python train.py --n_kv_head=12 --norm="rmsnorm" --qk_norm=true --attn_scale=0.205 --tie_embeddings=false --parallel_block=false --extras=["local attention windows", "gated attention", "value embeddings", "hashed n-gram embeddings", "an embedding shortcut", "learned residual scales", "capped logits"] --decay_fraction=0.781 --decay_shape="pow"
Each number is 128 + 24 x the weight over its row's rms, rounded and kept within 0 to 255. Layers, rows and columns count from 0. The size above them is the row's rms in percent of the matrix's.

# layer 8 attention value, 768x768, rms 0.0469, rows 501-511, columns 512-639
size [ 92  95  89  95  89  90 100  87  98  97  91]
[[144  95 163 132 124 120 146 141 130 124 127  99 132 132 117 135 135 155 136  99 105 103 120 120  97 156  86 118 103 160 119 148 124 129 167 119 126 136 101 127 105 146 138 105 112 105 110 142 138 131 124 169 128 131 142 131 115 102 132 113 112 147 122 118 112 141 103 160 124 138 122 151 124 150 133 157 121 111 128 119 156 130 128 119 141 115 101 115  94 123 150  59 153 139 133 136 142 138 119 119  31 125 150 126 109 140 115 108 176 136 156 122 134 140 125 163  91 118  81 134 121 111 138 116 131 136 111 114]
 [112 120 159 130 140 176 125 119 129 186 111  89 163 123 114 160 151  96  96 112 101 104 167 102 139 147  93 121 111 109 128  94 133 135 160 139 145 135 151 151 162 136  50 105 140 123 173 114 122 119 116 107 181 132 107 144 134  96 122 111 125  91 137 124 150 121 120 147 172 167 130 109 121 101 140 153 101 148  76 147 117 108 149  85 145 100 125 117 163 128 139 126 115 125 141 105 120 151 130 170 180 112 163 103  83 153 101 155 150 119 119 120 117 132 126 123 139 143 125 142 166 159 169 112 153 107 154 126]
 [ 98 167 176 113 106 111 146 142 111  90 135 120 114  66 134 128 138 122 108 110 128 136 141 127 130 165  91 129 132 108 141 138 102 166 136 121 125 113  98 152 113 146  88 141 143  99 144 164 100 130 138 134 111 144 142 102 141  97  80 158 122 134 162 135 128 102 102 133 140 115 127 129 147 132 157 128 126 166 120 177 165 140  95 134 130 107 153 145  93  97 136 126 131 164 134  97 139 148 120 101 147 130 202 109 130 118 147  99 174 159 132 156  88 135 137 135 112 103  96 160 131 128 108 108 123 106 132 138]
 [130 107 121 104 141 128 102 114 132 119  92 147 210 157 137 133 124 108 161 134 123  77 134 115 134 168 130 101 156 109 115 112 140 158 119 142 123 128  96 131 148 144 114 132 125  78 148 126 153 143 133 139 141 129 132 103 153 169 157  93 133 145  97 135 127 123 140 108 141 183 121 125 106 106  80 144 121 109 126 153 146 102 118 159 121 111 128 118 105 176 155 101 135 123 104 132  85 154  96 144  61 108 124  82 188 128 179 134 143 148 103 123  83 158  94 142 155 158 154 146 133 146 122 124 109 138 118 152]
 [ 94  98 122 126  86 147 113 156 131 106  80  98 108 170 132 126  84  95 136 133 120 151  93 134 188 113  97 131 129 152 141  98 127 115 144 148 128 110 152 143  73  92 127 132  83 132 109  92 102 132 163 151 120  92 134 125 142  84 152 132 107 125 146 152 145 138 168  92 115  87 143 111 118 108 132  95  83 145 136  74 166 112 137  98 162  80 157  79 115 126 103 121 107 136 135 163 116 159  98  82  85 163  88 107 141 102 110 148  88 134 126 100 132 100 141  90 167  90 152 153 100 136 138 148 141 138 128 129]
 [121  99 127 139 106 107 157 135 166 129 106 124 129 154 130 167 137  91 127 112 107  88  94 104 152  77 115 137  86  85 110 153 112 108  93 134 145 145  82 115 122 109  88 138 147  87 178 135 119 179 126 164 126 113 126 134  95 156  76 107 168 136 112 128 127 156  67 157 127 154 141  98 156  96 144 100  90  96 112 132 148 146 138 105 138 140 127 130 103 124 117 138 112  85 117 162 122  97 137 111 119 134 120 141  91 157 179 142 116 152 132  82 124 143 111 102 117 117  97 135 123 140 122 118 112  67 142 114]
 [134  89 147 160 126 117  80  69 132 104 157 145 113 144 135 116 111 157 149 115 144 123 154 141 100  95 139 147  95 107 121 175 114 152 146 126 117  95 123 116 161 148 117 155 158 104 152 125 159 147 146 113 107 139 151 134 147 106  65 158 109 189 152 120 109 132 208 116 138 114 173  74 104 157 127 124 136  99  97 117  80 127 118 110 118 124 126 112  96 161 111 113  71 132 100 185 115 125 131  71 122 139 176 130 133 125 151 126 141  87 159 163 142 111 127 134 131 157 137 138 171 115 120 124 152 122 105 123]
 [146 123 123 103 170 113 125 153 112 116 111 136 123 166 142 126 140 149 172 101 120 141 106 160 118 117 156 114 168 119 152 106 149  99 124 142 139 145 109 101 136 132 142 152 137  94 132 170 113  98 144 155 116 126 152 136  96 130 153 118 118 160  97 139 113 105 132 121 143 117 115 146 107 122 177 141 179 144  72 137 119 109 177 107 148 113 145 144 157 150 123  97 111 144 137 145 132 117 161 128 122 139  94 159 120 116 150 120 176 134  80  90 129 136 136 124 148 151 109  87 140 106 156 113 160 120  95 144]
 [145 131 132 109 120 101 171 153 103 144 142 128 148 139  58 193 131 125 122 115 122 133 148 151 120 132 159 125 122 145 124 125 140 139 162 122 144 130 121 112 138 151 133 153 106 129 114 142 135  98 134 100 122  94  72 151 108 126 131 115 158  82 101 120 152 105  84 136 155 102 140 139 103 132 129 104  88 145 150 132  72 127 124 111 154 103  98 162  93 107  68  94 121 114 165 138  93 133 127  92 153  96 165 111 145 144 137 120  97 120  98 147 102 100 152 103 136 153 150 117 111 122 111  93 141 148 105 118]
 [180 126  88 130 166 119 128 107 152  96 124 145 116 107 142 125 129  98 118 139 104 129 132  74 124 143 124 151 112 141 120 117 121 130 101 153 116 133 119 153  86 157  80 122 128  82 116 141 162 134  93 150 114 125 155 124 107 114 139  85 119 191 132  97 147 150 113 149 120 130 104 141 137 153 111 159 158 137 151 112 131 146 126  84 132 134 141 147 135 117 150  85 152 120  73 118 133 130 143 143 107 139 168  78  90 167 174 129 100 165 148 130 124  86  96 125 185 164 151 104  90 124 109  90 139 139 107 108]
 [147 130 131 112 148  95 126 128 122 104 140 117 134 122 151 155 156  58 124 128 116 197 116 121 107 155 129 211 121 128 129 137  89 100 167 141 110 142 109 110 158 115 120 149 112 133  93 152  80 126 157 117 100 140 106 132 119 155 142 114 105 118  94 135 162 100 129 111 144 126 133 142 147 156 142 125 138  75 135 133 147 121 109 137 124 170 138 133 163 123 117 124 137 117 144 118 111 106 136 103 146 141 139 124 143 175  85 116 126 164 105 148 118 114 117  94 138 110 168 113 135 132 102 111 152 155 161  93]]
# layer 8 attention output (transposed), 768x768, rms 0.117, rows 501-511, columns 512-639
size [100 104  98  99  95 103  97 101 107  93 102]
[[109 110 159 100 146 102 125 127 147  93 165  96 131 150 136 107 175 129 130 105 123 108 104 158 135 116 109 164 151 131 128 114 143 165  73  92 136 136 127 105 123 111 142  84  96 119 138 151 124 111 148 177 110  91 141  93 117 132 170  95 132 135 132 110 102 178 153 126 131 109 140 181 113 130 105 119 118 166 152 140 158 110  89 140 134 121 112 117  91 176 130 106  92 118 129 156 151 137 136 157 119 124 114  97 169 140 132 109 134 126 143 137 137 149 140 125  90 141 120 172 179 146 186 126 112 152 113 120]
 [140  98 117 157 183 167 127 130  96 112 148 127 107  83 133 139 135 182 108 162 120 114 144 126 136 153 150 169 101 131 120 107 120 133 119 106 163  94 179 141 116 114 108 118 120 127 141 139  95 121 128 123 141 138  84 143 115 111 119 174 140 160 140 137 136 122 110 196 123 133 125 185 116 108 148 152 106 101 145 140 139 100 165 121  97 122 121 111 111 126 131 137 121 122 118 155 162 163 119  97 127 104 123 103 141 110 136 120 141 109  95 131  96  94  97 111 101 114 136 154 171 109 150 161 142 125 185 141]
 [130 107 143 160 120 151 127 108 114 131  96 120 152 151 119 108 127 101 109  90  97 155 145 117 155 100 168 136  90 100 117 106 135 139  99  99 134 140 142 127 126 177 163  87 111  99 133 149 122 118 141 101 110 148  91 109 127  63  79 120 127 116 128 131 102 129 111 121 107 168 135 142 114  66 141 125  98 120 153 152 109 130 103 127 136 110 139 126 121 133 166 153 140 101  87 143 117 129 125 150 177 148 109 141 130 119 118  97 109 127 136 141 136 118  97 127 156 141 110 166  97  93 155 105 104 140  87 133]
 [149 105 125 122 110 120 127 172  73 129 127  82 135 107 139  93  98 103 162 155 157 153 106 101 118  95 130 143 137 135 152 120  71 138 140 103  82 101 125 148 148 175 161 130 157 130 176 161 134 135 153 114 188  83 153 132  83 136 143 163 136  96 125 132 113 124 145 131 122 151 135 156 115 126 144  86 148 131 105 163 178 114 122 136 105 105 118 171 116 140 142 116 169 138 133 125 157 140  91 116 124 112  91  98 113 114 166 142  76 123 141 168 111  99 159 101 115 141 124  81 144 127 175 118 110 124 147 154]
 [112 134 114 114 135  91 138 124 102 127 144  60 124 131 153 172 139 101 131 132  89 126 133 138 167 163 109 173 136 108 169 135 172 114 157  89 135 127  95 142  85 125 111 147 139 128 101 119  78 118 107 129 152 117 164 139 116 135  98 105 127 119  92 129 150  95 128 123 110 122 139  99 114 171 128 128 135 146 147 141 158 135 151 148 140 122 129 104 122  62 133 155 133 143 163  82 142 107 157 131 166 134 140 122 118 160 116  78 147 173 141 139 147 138 128 155 110 130 123 147 127 135 160 111 145 114 120 130]
 [122 121 109 144 117 160 141 128 140 111 168 153 143  85 115 129  87  94 128  89 105 196 144 104 144 129 152 119 101 155  99  92 143 145 135 140 177  93 124 140 177 125 110 117 149  86 114 158 136 152 110 110  90 125  92 147 125 109 138 148 109 109 161 139 136 139 171 151 137 145 121 117 112  93 144  87 170 106  86 126 126  79 124 141 154 135  98 123  85 106 130 134  91 130 160 145 141 168 116 128 162  97  75 139 128  95  94 136 128 147 143 120  88 101 105 110 103 180 103 134 139  76 163 127 132  99 140 107]
 [135 142  91 116 117  96 179  82 112 133 135 167 149 149 147 115 121 100 130 158 173 150 215 152 208 115 133 153 142 115  94 118 146 136 105 144  91 112 121 170 133  61 149 101 143  74 121 121 163 118 140 144 140 109 135 105 140 114 117 124 149 104 151 107 134 104 141 148 112 141  70 145 122 137 127 140 168 126 108 135 128 138  94 141 157 138 120 138 108  88 143 137 125 108 107 114 146  82 120 148 131 136 112 166 122 120 148 143 115 150 125 133 139 136 133 130  98 104 132 133 119 143  96 113 128 125 135 139]
 [132  93 121 146 113 155 151 145 110 109 126 101 116 104 134 156 148 132 127 160  94 149 143 173 131 158 106 129 114 132 153 124 194 143 108  69 127 126 110 161 146 126 137 156 112 132 167 116 131 124 147 125 139 105 141 121 146 157 138 144 101 181 119 119 178  96  98 144 111 124 105 117  84 107  92 102 119 132 106 139 137 137 158 125 119 105 173 133 149 114  84 172 114 108 159 141 101 163 150 136 191 124 121 141 140 114 126 115 196 140 161 146  94 139 126 138 129 150 125 155 198 142 186 101 119 101 118 127]
 [193 129 172 107 149 109 143 115 131 135  76  84 124 134 118 157 121 126 140 166 145 117 148 184 130 136 167 145 153  76 132 147 135 137 109 128 123 133 149 160 140 150 117  93 159 112 149  98 161 137 134 123  98 122 105 131  71 117 108 171 122 106 116 109 118 148 118 130 126 132 101 137 137 119 149  87 167  89 122 204 109 116 115  82 158 132 156 138 140 109 154 133 124  92 148 146 136  94 123 145 130 133 107  93 140  96 105 118 121 111 119 135 137  77 143 137 165 130  84  98 140 131 118 147 130 136 106 121]
 [109 113 124 154 127 114 118 140 163 102 116 144 110 142 110 100  95 101  95 109 122 115 143 119 129 132 136 109 147 156 162 106 154 101 123 133 169 146 107 141 125 162 101  54 147 111 126  96 172  94 114 120 136 143 122 125  88 136 138 133  94 123 141 130  80 161 142  95 171 128 112  81 114 132 152 121 127 162 160 151 107 140 129 153 104 130 148 130 109 115 122 164 115 109 116 117 194 124 122 150 135 151 133 105 137 111 121 119 128 117 162  98 137 126 135 150 126 158 150 114 105 111  99 123 142 125 149 105]
 [123 110  95 114 109 166 137 141 113 106 157  89 105 186 106 121 128 172 131 146 141 138 126 115  97 127 119  68 118 122 138 155 109 121 137 116 131 118 113 176 166 133 154 160 140 149 121 155 114 165  81 111 165 106 138 134 123 154 138 133 108 133 158 131 180 114 141 127 174 143  98 118  90 167 128 124 143 123 105 135  99 102 120 153 142 133 125 143 145 120  91 112 129 163 116 136  97 114 173 137 149 143 119 120 121 178 161 125 174 121 146 133 124  81 117 119 110 155 137  96 164  92 101 135 148 145 132 134]]
# layer 8 attention query, 768x768, rms 0.0438, rows 512-513, columns 512-639
size [ 85  78]
[[ 84 114 137 114 159  95 176 140 115 137 157 170 180 130  99 132 176  79 140 139 125 105 132 168  69  99 102 104 106 171 130 192 108 168 111 187 164 116 122 101 114 108  79 100 135 105 162 140 117 109 149 126 152 128 132 133 143  88 111 101 117 145  95 123  73  87 159 153 110  93 144 108 139 108 102 123 149 140 153 155 127 123 111 135 127 128 118 128  95 147 125  70 141 141 137 117 109 134 104 112 110  92 135 152 137 143 137  88 108 126  79 171 129 122 148  93 123 131 129 150 128 141 152 134 139 169  85 129]
 [ 97  90 129 167 145 131  49 146  99  69 105 152 133 126 140 111 106 116 163  81 141  96  85  88 126 149 156 161  93 113 103 120 110 129 126 132 154 121 149 112 126 101 142 107  81 100 145 124 147 125 137 152 140 134 116 102 156 112 118  97 158 137 100 130 116 148 111 140 167 152 126 163 130 133 114 117 102 179 143 131 130 129 146 138 128 122 180 107  84 133 112  96 182  51 123 116 116 158 145 143 115 126 130 108 140 103 139 124 128 137 139 114 122 135 128 120 130 128 150 117 129 166 141  90 134 210 126 143]]
# layer 8 attention key, 768x768, rms 0.0439, rows 512, columns 512-639
size [ 74]
[[132 123 175 123 147 153 118 115 116 130  73 148 132 147 133 178  93 153 143 140 122 117 161 172  94 151  94 142 137  91 157 130 123  82 133 118 127 132 148 140 115 107 113 119 133 161 157 102 166 146 112  94 125 124 119 150 106 155 132 174 142  95 125 156 147 165  95 124 122 165 100 153 154  96 125 133 109 122  95 101 115 120 172 110  83 146 106 138 146 143 103  92 125 152 104 163 145 119  87 142 124 152 117 139 145 111 163 148 194 104 123 109 151 103 127 134 116 105 102  98 134 107 111 117 105 133 156 158]]